config = dict(
    n_layer=18,
    d_model=320,
    n_head=5,
    n_kv_head=5,
    head_dim=64,
    d_mlp=1280,
    vocab_size=8192,
    activation='xielu',
    norm='rmsnorm',
    norm_place='pre',
    norm_eps=1e-07,
    positions='rope',
    rope_base=10000.0,
    rope_fraction=1.0,
    qk_norm=True,
    attn_scale=0.125,
    bias='none',
    tie_embeddings=False,
    parallel_block=False,
    extras=['local attention windows', 'gated attention', 'normalized values', 'capped logits'],
    init='uniform',
    init_std_qkv=0.0281,
    init_std_o=0.0,
    init_std_up=0.0281,
    init_std_down=0.0,
    optimizer='adam_atan2',
    lr=0.00119,
    beta1=0.95,
    beta2=0.95,
    weight_decay=0.15,
    lr_head=0.00663,
    warmup_steps=278,
    schedule='wsd',
    decay_fraction=0.84,
    decay_shape='linear',
    final_lr_fraction=0.1,
    batch_tokens=[32768, 65536, 98304],
    seq_len=2048,
    doc_mask=True,
    train_tokens=472000000,
    steps=7474,
    dataset='wikipedia_en',
)
Each number is 128 + 32 x the weight over the matrix's rms, rounded and kept within 0 to 255. Layers, rows and columns count from 0.

# layer 12 attention value, 320x320, rms 0.0914, rows 43-78, columns 0-31
[[119 132 143 136 134 161 148 122 137 105 122 118  91 100 138  96 133 146 140 120 180 149  93 116 106 116 146 156  93 124 152 131]
 [134 128 129 112 128 122 142 134 145 142 118 112  88  78 147  62 134 102 144 158 113 103 167 153  66 163 140 152 105 155 134 140]
 [136 104  89 111 124 105 117 166 133 117 100 135 121 137 130 210 174 116 125 163 128 120  97  73 118 108 154 129 112 111 126  93]
 [158 173 128 151 124 155 153  97 122 156 169 143 179 126 114  94  83 158 128 150 100 143 139 159 152 153 116 112 153 116 130  96]
 [142 126 131 141 124 108 129 111 143 126 142 100  63  29 128 125 132  91 120 177 163 213 151 156  80  78 155 146 178  52 159 118]
 [157 129 137 159 100 154 143 125 171  90 119 123 171  98 151 153 119  90 143 110 151 130 138 138 157  70  45 116 154  80 102 200]
 [125 145 159 108 113 131 136 109 171 160 141 107  73 106  99 128 128 135 132  97 135 167 149 128  71 120 121 148  97  44 126 155]
 [ 95 107 142 140 132 144 117 131  90 121  97 124 135 193 132 157 116 174 105  68 125 107 148 109 129 164 172 110  78 161 133 181]
 [131 116 130 125 117 128 128 133 174 154  93 123 194  97  92 107 117  46 156  93 167 161 136 123 120 150 116 126 129  67 154  91]
 [130 125 129 124 104 136 129 136 136 152 139 157 149 146 116 191 112 134 188 155 126 129 133  86 115 107 144 108 240 109 106  38]
 [125 126 141 130 112 137 118 109 135  82 141 130  96 127 175  99 139 145 146  51 129 117  85  95 164  78 112 134  74 140  78 171]
 [161 134 124 155 107 120 110 136 148 107 163 127 128 144 179  93 160 137 112 116 146 191 137 173 144 109 112  97 105 141 128 116]
 [129 134 109  89 110 136 102 167 129  68  94 129 147  74 168 115 153  71 111 150 100 161 114  99 149 137 116 124  79 122 178  51]
 [139 125 111 117 187 101 118 153 108 141 122 137 194 175 137 118 139 141 131 171 132 114 135 191 147 157 140 128 173 137 135  32]
 [168 120 127 133 114 153 152 125 122  94 126 137 186 100 159 112 127 136 120 169 157 172 113 173 131 140  70 123 109 108 128 142]
 [ 94 104 125 107  98 134 131 134 136 129  94 134 121  46 174 133 136  69 128 123 172 171 108 102 131  92 121 101 154  70 132 130]
 [139 108 165 197 111 191 164 102 120 114  75 131 146 113 145 162 120 105 160  84 143  45 104  90 122 173 168 165  88 123 127 191]
 [139 150 123 157 162 161 131 104 100  80 133 117 130 155 127  86 112 180  99 142 156  98  94 205 163 140  64 139 141 133 123 166]
 [117 105 103 126 170 138 125 147 149 120 101 113 152 172 120 103 164 114 183  67 128  73  98 118 148 129 123 128 150 111 127 138]
 [123 142 129 140 141 158 140 120 157 121 141 105  65 149 109 106 137 171 146 108 159 134 110 107 103  95  72 112 162 123 109 152]
 [156 152 128 132 123  67 127 138 124 167 153 114  75 138  99 102 120 138 106 191 116 163 169 166  82 149  79 166 177  88 125 150]
 [124 150 174 117 130 124 135 111 138 162 177 118 162 155 101 138 138 175  78 136 101 105 126 146 113 113 104 138  97 154 182 145]
 [115 142 114  85 125  93 129 127 141 123 147 140 116 108 127 123 144 128 154 125 141 137 114 169 174 145  88 131 113 125 153 112]
 [110 123  83 130 174  91 110 156 119 125 110 146 127  69  70 145 114 145 160 146 125 126 132 101 153 119 126 138 141 154 160  95]
 [140 142 115 111 135 127 138 125 149 103 150 116  82 122 191 116 139 102 115 122  99 175  93 178 196  95 108 143 109 155 116  93]
 [123 126 121 117 159 133 120  84 182  47 130  95  80  48 149 100 136 119 152 130 163 134 127 130 153  94 147 154  86 131 168  88]
 [113 135 136 164 124 170 142 109 114 156  91 142 135 137  78 144 137 101 151  98 107 127 116 119  90 150 119 114 154  70 114 162]
 [162 124  84 124 127 118 136 119 128 164 135 103 159 136 134 104 142 148 132 152 122 154 108 140 141 144 119 161 108 128 139 154]
 [128 116 132 132 134 144 136 136 130 111 139 122  98 127 147 167 151 100 107 131 134 189 122 151  82 149  99 140 110 143 107 103]
 [ 88 113 137 171 144 149  92 144 169   0 116  88 129 108 130 129 140 137 150 127 171 142 111  83  82  95 100 138 107 168 126  90]
 [ 93 140 146  93 143 126 114  94 145 127 139 122  64 110 116  85  97 180 108 123 133 115 111 110 125 122 133 101  94 161 139 158]
 [147 125 125 139 117 125 145 128 152 148 118 145 111 157 129 163  99  92 108 120 147  98 125  81 155 101 177  90 166 136  96 125]
 [148 131 156 131 149 143 127 136 149  99 147  96 105 156 131 127  87 157  84 121 156 150 162 117  34  68  69 122 145 151 134 117]
 [117 129 117  86 148 143 139 129 136 164 145 126 120 149 128  68 126 124 135 149 116  91  83 142 181 148 103 109 142 158 104 121]
 [132 128 130 161 125 110 116 132 108 141 162 138 184 162 144 151 139 137  97 106 123 142  49 127 113  95 101 141 136 168 119 131]
 [156 139 124 113  86 147 115 115  94 144 140 143 165  77  84 108 130 151 137 137 157  90  69 108 176 106 124  89 124 131 171  86]]
# layer 12 attention output (transposed), 320x320, rms 0.0957, rows 43-78, columns 0-31
[[151 141 164 124 103  60 138 180 185 131 108 120 168 133 122 107 182 165 156 123 129 135  34 187 169 122 108 162 136 145 135 136]
 [179  97 147 114 133 101 125  95 131  90 201 116 114 126 106 193  44 123 123 112 130 141 109 142 104 149 108 182 118 166 170 139]
 [130 139  92 127 214 134 102 169 163  52 102 105 105  93  87 147 138 160 123 106 122 103 135  53  99 106 162 150  84 134 142 112]
 [168 131 103 114  56 114 135 163 117 161 158  75 138 134 135  98 128  45 112 160 125 103 111 105 111 169 122  58 153  85 122 152]
 [125 138 136  72 100 163 122 134 209 158 123 101 122  95  96 167 114  94 123 158 114  52 126 196 169  89 162  98 150  92 179  93]
 [169 117 138 177 136 121 178 110 156 112 124 126 125 106 127 118 125 140  98 106 156 143 133 124 129 117  80 142 104 138  85  73]
 [104 134 124  81 123 161 166 112 180 124 157 149 127 136 136 114 171 112  86 132  75 127 135 232 163 140 166 107 130 123 136 165]
 [ 98 146 142 115  86 143 147 112 102 123 139 154 134 136 156  96  84 151 120  79 114 134 130 138 108 154 125 181 117 174  84 138]
 [131 139 115 119 118 112 142 119  52 124 224 132 130 150 127 107 146 117 180 141 131 131 153  85 165  87 137 123 103  65 122  52]
 [129 121 134 143 154 126 119 138 121  84 126 138 146 120  91 122  99 154 141 126 181  97 193  88  75 112 139  84 164 109 145 145]
 [119  45  93 138 142 121 139 137 159  94  49  98 112 143 156 141 127 105 103  86 141 130  83 117 143 102  93  91 143 130  44 125]
 [ 83 128 100 131 102 162 118 158 121 121 102 118  91  85 172 108 185  77 103 145 124 171 126  77 171 159 119  93 129 123 139 121]
 [ 91 126  58  91 133  89 129 126 108  73 152  71 101 135 158 150 121 105 136 109  91 135 105  24 130 110 155 188 114 106 104  82]
 [154 133 143 110 144 151  70 131  89 177 151 112  83 119  70 114 152  88 165 134  94  73 151 115 116 147 177  79 130 109 193 112]
 [131 136 132 121 125 125 137 128 101 167 117 132 106 107 133 126 130 144 125 148  94 178 133 115 125 178  94 153  71 133 139 141]
 [145 129 169 145 129 135 152 100 130  99 125 124 114 105 123 125 177 156 141 148 154 167 127 116 163 102 149 128  75 100  70 100]
 [177 124 174 166 129 128 168 102 145 121 136 114 133 102 109 111 107 139 144 117 135  92 103 165 126 154 135 147  61 153 138 116]
 [148 122 136 183 137 113 100 173 126 226  83 148 156 147 117  82 189 119  95 124 124 119  92 163 114 125  62 127 159 145 125 151]
 [156  69 138 155 175 100 106 119 118 115  98 129 129 153  98 123 120 145 164  94 160 106 115 116 129 158 135  99 100 133 157 127]
 [147 127 163 175 178 105  89 131 157 149 117 134 158 113 132 122 174 117 108  75 193  98  66 193 136  96  53  98 188 123 128 138]
 [122 120  95 101 159 151 106 150 153  94 177 126 117 115 103 157 138 110  58  75  69  81 158 188  81 125 126 101 118 129 158 147]
 [113 109 135 113 134 142 123 112  88 145 173 118 134 128  93 178 167 125 134 132 103 114 150 128 102 118 129 114 153 145 168 186]
 [ 99 110  93 138 139 154 143 121 112 115 120  92 106 158 118 109 209  85  70 118  30 179 120 157 123 152 175 115 111 109 100 142]
 [ 94 144 122 130 177 128 138 125 138 170  86 186 180 130 137 104  80 129 154 135 118 100  76 149 160 110 194 110 106 128 112 166]
 [102  98 190 129  82 148 127 137 114 122 128 130 128 184 109 137 195  70  80 167 138 165 140 111  97 140 108 151 117 152 107 121]
 [138 147 172 128  32 138 200  57 148 176 187 127  62 203 136 174 126  90 129 132 140 131 128  90 129 196 135 129  73 100 160 159]
 [ 67 115 104 107 162  93 111 151 112 118  74 114 131  97 186  97  83 130 123 133 160  53 101 110 162 104 115  66 149 115  97 150]
 [180 157 113 151 123 119 132 143 156 138 199  96 169 104 111 177 171 132  88 143  76 157 107 132 113 122 113 179 123 158 141 114]
 [ 99 103 160 140 140 135 123 144  69 119 121 137 189 125 153 149  93 160  70  96  96 141 122 146 145 156 104 154 143 147 165 153]
 [ 47  56 167 106 118 149 209   0 140 137  57 182 184  93 118 113  70 147 152  53 178  60  86 151 128  99 120 113  92 117 131 143]
 [ 77  96 122 121 119 124 126 121  87 112 117 156  88 186 137 142 148 124 157 116  99 151 165 174 125 123 158 132 115  67 111 178]
 [157 174 121 146 116 111 129 166 149 111 131 165 126 151 127  94 127 131 141 139 142 128 130 107 147 102 132 125 123 103 102  73]
 [117  89 146 101 120 136 177 102  68 102 102 133  95 114 103 114 120 163 202 144 136  93 193 184 111 117 128 105 139 172 159 110]
 [156 143 186 111 102 135  70 161 123  84 110  94  86 159 159 112 153 115 139 171 143 150 194 122 118 106 102 124 127  98 149  71]
 [143  97  93  97 140 138  93  69 181 148 129  77 184  76 115 195 172 142  88 124 123 115  85 107  97  94  80 119 121 155 100 156]
 [100 131  80  96 126  79 133 120 141 146  74 116 113 162 116 146 106 118 156 135 145  17 123 110 137 114 155  79 133  94 123 196]]
# layer 12 attention query, 320x320, rms 0.1, rows 64-127, columns 0-31
[[119 137 103 160 147 138 134 118 147 114 136 146 171  97 100  94 123 119 124 128 144 137 136 101 145 142 118 136 157 138  99 126]
 [116 112 128 124 151  99 116 171 112 167 128 131 132 104 136 124 117 136 126 108 111  95 131 154 154 155 119 131 118 143 122 124]
 [127 104 189 130 139 143 123 113 119 138 127 141  79 175 120 135 121 142 154 112 123 143 159 138 131 120 139 124 135 141 122 125]
 [157 144 131 150 113 160 145 115 106 120 120  93 139 133 118 147 121 118  92 141 120  95 109 121 131 168 123 117 134 126 134 118]
 [133 130 136 172 139 130 160 124  85 139 163 134 154 143 111 149 144 170  98 136 130 144 128 106 170 154 109 135  76 138 129  98]
 [116 108 188  88 140 172 158 127  95 131 139 112 134 123 121 123 163  77 131 104 140 105  98 137 160 142 174 120 151 104 136 169]
 [113 123 180 143 111 173 195  57 113  69 142 141 134  95 121  90 164 136 142 154 105 161 105 168  98 127 141 146 123 119 135 198]
 [103 103 148  46 134 159 169  67 110 155 129 158 103 120 133 102 137 132  81 105 145 111  82 121  96 148 128 150 135 117 145 217]
 [107 108 173  87 131 198 184  88  58 124 117 176  96 155 157 128 138  97 144  93 147 138 111 141  97 107 130 121 137 108 149 187]
 [ 88  91 192  57 140 132 141 113  95 176 110 154  89 135 137 148 155  60 125 103 139  97 153 153 130 191 133 139 151 112 121 144]
 [128 166 119 105  95 126 120  81 140 147  90  58 165 102  93 133 152 140 111 145 134 110 105 126 149 137 125 140 131 125 124 144]
 [ 86 115 198 133 126 199 205  61  28 133 124 190 134 140 154 171 141  91 117 105 100 103 106 152 137 198 114 146 141  96 143 163]
 [108 135 115 158  90 145 127 112  68 162 155 155 122 158 104 102 134 110 110 153 130  96 144 125 105 167 147 160 124 136  77 110]
 [ 77 129 154 114  92 139 153  58  47 183  83 154 118 179 129 190 157 112 113 105 109  91 113 141  86 171 131 172 149  81  97 181]
 [122 148 182 146  48 174 146  64  94  91 159 189 161  96 127 125 170 138 133 116 159 114 109 131 122 114 109 139 134 101 129  86]
 [190 118  74 177 141  77 113 202 166 132 158 147 123  88 124 198  92 120 163 162 184 113 216 147 133 159 129 112 104 129 139  58]
 [ 99 131 137 134 157 157 158  52 146  71  68 102 129 117 124 137 123 184 114 125  89 140  73 156 106  41 172 135 123 133 101 113]
 [ 71 138 167 122  62 200 152   0 136 100  97 128 103 142  95 131 141 214 122  78 109 169  44 132  99  87 116 136 145 143 124 148]
 [164 140 118  98 148  88 128 186 132  46 156 124 147  87 167 136  97 136  78 110 101 154 118 182 182  89 114 112  86 131 127 165]
 [133  95  88 186 216 127 145 147 113 129  83 136  60 133 174 153 106 119 147 104  92 126 138  54 102 142 134 151  84 131 127 160]
 [177 126   0  26 255  69  57 255 197 114 139  47  91 212 110 202 168  86  96 111  95 200 179 116 180  49 124 186 147  90 202  82]
 [107  90 149 218 158 231 156 122  38 162 160 255 135 117  88  83 122 121 127  59 153  76 218 125 121 195 150 114  61 120 112 118]
 [125 140  91 136 190 206 141 153  79  81  78  17  15 150  88 161 157 159 127 154  63 195 185 111  99 104 173 205  95  92  88  69]
 [135 106 170 146 147 126 147 158 143 143 152 177 171 115 107  81 107 136 174 112 135 123 134 110 127 162 166 140  73 128 130 106]
 [ 98 107 119 117 155 214 185 107 137 153  51 118  81 188 120 119 167 154 127  74 194 208 145 102  87 203 103 108 134  85  66 126]
 [104 139 173 175 165 208 141 107  99 108 100 107  58 175 141  93 132  95 100 135 154 177 183  86  74 198 137  62 139  45 108 146]
 [147  91  41 138  86 141 128 142   0  86 173 147 150  98 131  99 113 188 119  96 122 149  73 212 135  61 130 121 144 150 101 108]
 [167 102 181 151 219 188 151 170 206 130  73 118 135 199 120 105 123  60 140  89 189 131 247  31 115 211 111 102  99  85 107 142]
 [ 61 101 172 159  98 122 146  93 186  98 127  99  39 125 182 103 230 113 223 134 114 170  45  74 134 177  65 158 120 101 146 200]
 [161 139 154  68 121 168 189 111 128 127 156 115 118 143 228 141 122 171  49 146  92 211 141  99 144 213 111 143  81 125 121 171]
 [108 107  59 199 107 125 104 139  48  75 134 159 178  62 123  65 121 202 169 117  89 109  77 205 123 105 149  75 176 148  99  66]
 [178  91 108 161 132 176 134 105 104  93 130 161 229 118 126  40 127 167 125  90 148 171 142 140 134 121 116 117 139 109 148 146]
 [166 142 122 115 112 150 142 135  90  95 143 118 101 179  90 125 154 107 114 120 168 148 164  83 140 107 144 108 143  92 129 121]
 [118 136 142 152 112 139 154 142 129  63 138 150 157 125  96 101 160 158 121 105 130 146 150 142 112  94 142 157 161 123 112 143]
 [ 88 132 155 130 135 136 112 154 121 102 105 159 155 126 142 129 121 150 170 127 122 151  93 153  91 107 125 123 113 135 122 155]
 [141 153 103 130 117 147 134 140 128 116 137 117 121 101 113 115 132 125 128 115 178 142 145 139 132 133 171 123 133  96 124 129]
 [144 123 176 123 109 174 145  95 105 130 141 118 124 109 110 101 145 131 142 134 127 127 142 122 109 165 138 133 118 128 165 115]
 [183 135 106 124 136 122 124 158 186 120 152 113 118  90 160 137 134 174 168 133 127  99 145 131 166 137 147 121 131 139 170 101]
 [155 151 114 170 128 112  93 179 170 107 121  90 160 125 118 130 139 141 177 154 108 112 139 132 135 124 158 102 131 127 115 102]
 [ 99 140 147 132 152 119 119 120 140  65 102  91 154  97 117  91 133  83 136 155 131 141 116 134 116 157 104 133 117 134 125 116]
 [120  96 162  69 160  79 130 164 124 137 165 119 116 106 112  98 125  94 120 128 117 116  90 140 127 168 143 157 128 152 101 164]
 [102 123 132 139 127 135 129 111 118 114  87 125 110  84 114 166 138 144 156 114 116 128 147 151 134 121 151 113 102 144 177 121]
 [159 152 151 151 161  81 105 145 218 114 143  98 124 127 128 139 124 116 151 140  87 145 161 128 182  84 169  89 142 123 117 113]
 [ 79 136 136 154 131 136 122  91 117 138 103 137 169  89 105 100 130 140 123 120 133 125 127 128 184  87 121 126 122 169 178 102]
 [ 97 132 142  41  58  77 142  87  82 154 152 130 132 149 117 139 151 154 143  96 118  87 125 148 144 141 158 128 159 114 157 152]
 [123 131 125 112 153 143 149  99 163 103 107  86 131 121 134 135  81 158 113  82 112 122  82 164 137 111 135 129 141 131 149 161]
 [103 126 126  62 102 105 125 129  99 206 124 119 165 150  86 164 142  90 138 143 164  66 120  93 131 187 131 160 164  97 117 117]
 [182 145  87 116 168 113 145 196 119 219 106 156 143 164 106 204 132 107  96 141 129  91 105 154  83 197 104 129 150 120 106 127]
 [162 116 138 193 166 188 130 151 161  44 140 145 143  41 157 123 132 166  96 107 152 149 183 142 137 124  79 107  71 165 141 107]
 [ 89 113 140 183 151 170 160  52 159  94 137 153 111  76 129  72 108 186  99 119 134 142 132 107 133 118 105 146 100 153 150 118]
 [122  86 188 167  94 153 111  67  33 172  94 177 117  59 131 113 172 125 156 118 144 122 123 113 156 191 135 176  65 125 143 136]
 [240 165  64 110  91 151 179 108  87 150  86 102 182 139 108 189 110 143  45 182 150 112 148 179  67 178 134 119 140 134  91  88]
 [137 134 180 133 145 149 159  61 177 112 108 124 133  68  73  99 163 183 127  98 108 179  98 102  96 109 143 190  88 145 120 154]
 [184 138  86  93  75 208 166 108 116 166 168 111 140 207 186 116 149 191 103 124 152 227 149 101  59 171 137 153 155 140  93 128]
 [123 119  86 145  68 188 177  65   1 150  93 178 134 123 129  71 136 191 110 149 138 141 112 137  78 149 170 105 106 105  82  81]
 [127 116  88  98  88  87 118 112 115 169 180 157 100 143  90 167  99 166 114 139 134 110  51  82 110  64 183 122 147 157 114 122]
 [125 156 225  74 116  56 109 161 240 167 127  52 105 141 155 162 129  98 185 160 148 131 144  88 123 206 126 108 138 149 166 149]
 [153  90  85 151 154 251 155  87  20 125 153 208 209 163  35  27 136 163  68  68 132 166 168 149 117  53 143 147  99 139 123  90]
 [ 87 115  35 141  34  87  92 118  30  71 133  99 108  97 140 130 152 177 160 126  92 163  71 175 129  95 106 135 171 113  95  99]
 [162 107  70 108  65 101 118 137 125  76 107 147 197  87 192 141  51 156 153 137 109 107  66 202 160 120 117 107 140 140 159 120]
 [101 159 212  60 163 157 127 121 125 210 162 145  77 181 114 111 147  83  81  92 148  96 239 109 104 152 168 108 110 146 137 136]
 [190 115  59 124 111 117 110 134  90 100 123 125 198 111 121 118  58 175 103 129 119 164 149 207 140  96 113 129 151 146 112  89]
 [215 115 120 106 125  95 118 156 165 119 147 149 226  86 163 113  68 116  99 122  99 146 129 160 152 114 131 120 107 107 168  90]
 [100 120 152  76  68  55  83 126 117 202 140  83  39 179 164 127 168 113 118 165 153 228 158  53 122 219  78 186 119  88 108 146]]
# layer 12 attention key, 320x320, rms 0.0953, rows 64-127, columns 0-31
[[141  95  91 125 115  98 119 128 142 142 148 142 149 142 112 111 137 149 104 106  95 128 129 142 120 126 163 156 137 117 126 113]
 [162 123 118 104 139 131 152 137 135 151 115 168 140 115 135  98 145 118 109 151  82 138 159 128 105 144 124 167 119  97 110  91]
 [125 102 136 138 158 106 135 119 117 107 152 146 162 145 160 140 128 147 124 154 114 149  97 146 122 133 111 138 104  99 134 154]
 [161 117 122 129 103 133 124  98  87  78 124 114 149 116 140 109 142 187 144 128 117 165 144  96  79  83 145 135 114 123 110 148]
 [155 121 133 116 140 119 119 150 110  96 131  89 117  83 169 114 129 110 130 119 137 142 107 131 119 108  99 102 157 132 112 109]
 [116 107 174 119  98 141 132 130 157  95 138 126 121 123 125 151 113 137 122 109 152 128 170 118  94 151 165 103 125 108 169 150]
 [139  90 168 172 107 120 118 149 138  82 157 123 129 167 119 165 119 119 109  93 146 111 134 107 113 172 100 127 132  92 131 164]
 [ 66  82 189 166 142 119 132 142 184  97 142  82 103 162 164 185 127  88 135 117 152 118 165 102 120 167 147 137 114 113 177 153]
 [ 78 102 145 101 110  96 143 136 200 114 162 114  67 139 135 163 134 158 118 110 109 142 125  94  69 174 110 136  96  92 138 110]
 [170 138 164 152  75 158 130  85 110 115 137  96 108 158 153 152 121 151 142 108 132 101 153  98 115 112 140 105 103 114 143 185]
 [154  96 163 128 182  78 100 138 203 128  57 144 118 105 144 121 135 138 122 168 105 109 100 145 153 124 123 110 113 147  91 191]
 [102 124  95 153  96  86 115 103 142 117 165 103 101 117 170 133 123 124 111 133 162 110 109 159 117 144 117 131 105 113 155 107]
 [120 104 165  95  78 146 161  74 129 158 107 153  53 137 132 159 127 147 108 129 162 117 164 116 125 150 117 164 102 122 123 144]
 [135 140 101 132  98 113 159  97 169 147 139 106 120  86 151 143  99 126  85 176 171  91  89 167 140 169  96 121 120 126 108 153]
 [ 68 114 188  73 105 147 157  75 124 159  96 124  79  77  89  99 180 207  61 110 126 142 151 103 143 117 142 136 116 107 145 126]
 [142 132 133 139 134  41 104 169 102 183 143 104 131 171 135 156  99  83 126 161 121 115 155  94 180 154 167 150 165 130 154 133]
 [101 138 161 164 125 205 147 117 108 101 135 135 116 164  76 118 141 130 157 106  99 130 118 111  69  87 105 126 137 145 134 129]
 [ 75 138 160 150 152 150 133  90 135 118 139 126 121 125 132  85 151 115 119 147  86 113 113 153 119  89 134 152 179 137 119 104]
 [ 96  91 155 168  73 181 147  70 163  74  77  90  70 102 116  39 108 118 115  91 137 123 106 126  57 146 103 142  42 120 170 145]
 [118 111  75 133 148  90 128 140 189  84 185 113 115 118 153 178 134 152 152 130 164 157 136  76 176 165 111 135 140 140 118 135]
 [195 168 137 180  92 156 109  37 151  26 131 128 138  31 117  97  71 108 121 133 108 124  84 158 144 191 199 189  93 167  99  67]
 [143 157 133 106  62 122 176  90 192 156 168 112 100 128 165 138 121 189 113 181 189 163 127 148 162 129 139  84  64  75 106 124]
 [103  93 162 142 160  91  94 117 153 109  94  97  70 162 125 150 121  63 116 122 118 101 178  77 136 119  85 164  92 124  84 181]
 [ 64 135 187  96 188 173 197  64 144 155 154 204  49 154 179 138 160 122  70 153 103 153  47 157 169 158 111 118  94 105 130 143]
 [134 129 128 123 126 184 187  81 188 221 175 149  61 135 109  95 146 135  64  82 148 133 109 179 108 140 170  40 217 160 112 155]
 [145  87 151 119  99 136  59 138 121 117 130 122 138 127 147  68 166  87  94 113 129 135 180  99  98 193 139  83 144  95  94 172]
 [166 191 111 130 142 116 162  38 165 210 142 122  89 112 130 143  83 134 127 140 132 166  95 188 129 113 154 114 166 147 119 109]
 [113  90 155  78 207  86 130 140 136 198 197 219  98 174 148  99 165  61  60 133 139  92 193 112 174 209 103  15  83  86  96 213]
 [128  65 132 100 137  62  73 255 149 158 188 187 137 216 129 142 134  90 135  85  66  89  41 129 189 146 139 128 241 155 119 159]
 [ 82  59 152  98 142 142  85 211  95 166 154 171 148 170 176 134 174  89  48  58  77 119 114 114  94 179 164  99 155 180 132 168]
 [149 216 109 135 136 158 179  30 152 147 131 106  92 103 116 112 107 152 101 144  89 166  50 197 176 113 141 156 174 145 135  88]
 [124 205 107 107 147 126 197  31 146 175 181 156 123 120 130 121 161 122 135 107 122 189 108 211 159  99 146  87 178 148 138 109]
 [143 122 124 150 114 115 111 129 121 146 116 105 126 117 159 147 123 105 123 129 101 115  84 119 156 138  97 137 121 126 140 143]
 [186 138 113 137 126 122 122 144 120 156 108 131 142 116 113 132 110  98 144 133 117 137 124 145 143 121 118 132 151 128 130 182]
 [192 132 110 142 144 118 124 149 101 135 115 161 153 120  64 103 105  99  79 135 144 149 166 158 140 146 150 182 132 119 113  74]
 [ 78  82 203 173  98 189 133 114 184 127  94  96 113 154 142 176 157  73 163 160 118 115  90  89 131  93 106  79 140 121 157 162]
 [111 114 160 142  61 170 143 130 107  85 130 154 134 174 139 137  84 111 118  97 132 115 152  97 124 152  86 160 114 156 131 124]
 [ 92 101 151 145  90 147 148 118  85  89 130 160 123 146 136 126 114 129 129 118 133 131 122 131 142 135  59 170 116 123 167 175]
 [120 153 133 104 110 152 138 131 130 144 109 140 153  96  57  84 173 147 121 139 106 147  70 139 144 123  83 156 101 135 124 150]
 [131 152 141 173 123 164 140 111  91  84 144 152 150  74  55 100 141 156 136 127 127 116 114 116 115 103 106 139 122 125 137 147]
 [165 134 140 130 119 100 122 136 165 107 170 108 145  95  92 129 144 112 121 117 181  93 119 178 100 109 127 109 139 133 169 143]
 [179 168 115 178 122 129 122 167 140 162 160 127 198 155 124 135  99 127 133 168 122 114 119 226 134 150  66  86 157  91 120 139]
 [162 148  90 133 138 131 116 158  88 152  66 144 185 142 101 122 102 116 146 148 105 137 104 107 151  92 141 130 199 159 127 102]
 [132 168 121  89 114 137 136 121 132 105 139 124 134  85 135 112 154 157 116 153  99 169 103 150 136 138 121 117 137 112  68 131]
 [146 136 114 119 170  22  84 178 153 182 127 161 151 100 117 110  77 120  79 189 124 102  91 169 177 156 103 137 160 144 132 110]
 [144 159  99 125 150 125 121 163 138 121 149 135 160 141  97 120  90  96 147 134 116 137  87 167 111 105 116 129 142 142 107 104]
 [199 123 121  94 203  90 123 141 127 191  79 171 135  66 131 139  83 160 121 155 102 126  97 197 144 101 146 115 121 146 157 125]
 [157  95 153 133 120 185 147 145 132 114 100 144 119  94 149 120 123 143 169 190 166 154 138 157 135 127 136 112 106 141 127 102]
 [ 92 138 122 129  94  76  94 180 153 175 197 135 105 194 121 164 155 158 134  69 133 110 175  31 123  97 117 141 111  75 118 128]
 [100 123 145 143  76 115 102 203  86 115 167 134 128 193  95 147 169 144 139  79 120 105 152  77 121 135 161 131 168 100 117 121]
 [165 139 116  86  74 136 180  71 103 153 123 138  87 113 197 166 178 164 145 149  99 167  86 212 123 112 168 135 125 121  70 120]
 [ 99 110 165 139 146 198 162  66 110  88  77 211 122 119 155 133  96  90 129 117  48 177  56 187  85 107  92 133  88 148 145 136]
 [126 168 193 176  18 199 188  71 154  82 173 145  91 211  92 181 174 157 170  88 110 151 106 147 130 135 124 154 153 132 128 146]
 [ 61 100 148 134 139 176  88 133 142 147 156 167 168 163 117 117 161  53  85  88 152 153 197  91 130 213 118   0 104 165 174 165]
 [ 82 141 191 180  91 253 255   0  87 131  79 127 121 126 172 138 118 121  72  95 131 196  77 130 103 169 149 200 145 145 112 155]
 [112 126  97 179 220 105 108 130 199 169 121  94  78 152 149 157  68  86 179 167 206 134 137  33 122 166 118 121 133  50 196 158]
 [ 71  63 153 140 152 107  68 255  87  81 112 136 144 153 102 124 104  98 112 130 130  50 167  70 108 132  99 117 116 128 110 182]
 [147 152 124 107 135 168 218  14 133 190 159 148 100 127 148  86 193 113  79  96 168 194 145 136 151 167 106  77 116 129 148  99]
 [165 197 115 114  74 102 112  63 153 191 142  79 114  93  97 122  78 155 144 128 103 163  72 184 150  99 169 158 226 151 115  54]
 [156 235 113 103 119  94 170  93 127 158 190 157  95 118 162 145 128 165 155 119  92 143  71 198 121 100 159 134 145 120 101  67]
 [ 77  20 117 128 142 103  40 217 108 114 101 136 141 132 124 112 142 128  93 124 179  80 190  42 110 132  90 104  62 132 144 163]
 [156 221 124  99 149 164 181  38 135 183 169  98 114 135 153 135 146 149 111 132  70 177 105 226 154 108 160 136 184 123 129  79]
 [146 208 119  95 155 129 162  70 133 165 190 156  64 113 147 138 132 166 134 122  82 184  48 228 122 126 159 124 167  92 158  62]
 [193  45 136 125 161  69  35 223  64 159 160 149 154 202 161 160 134 105 168 119  87  82 177  40 125 194  93 142 197 104  77 203]]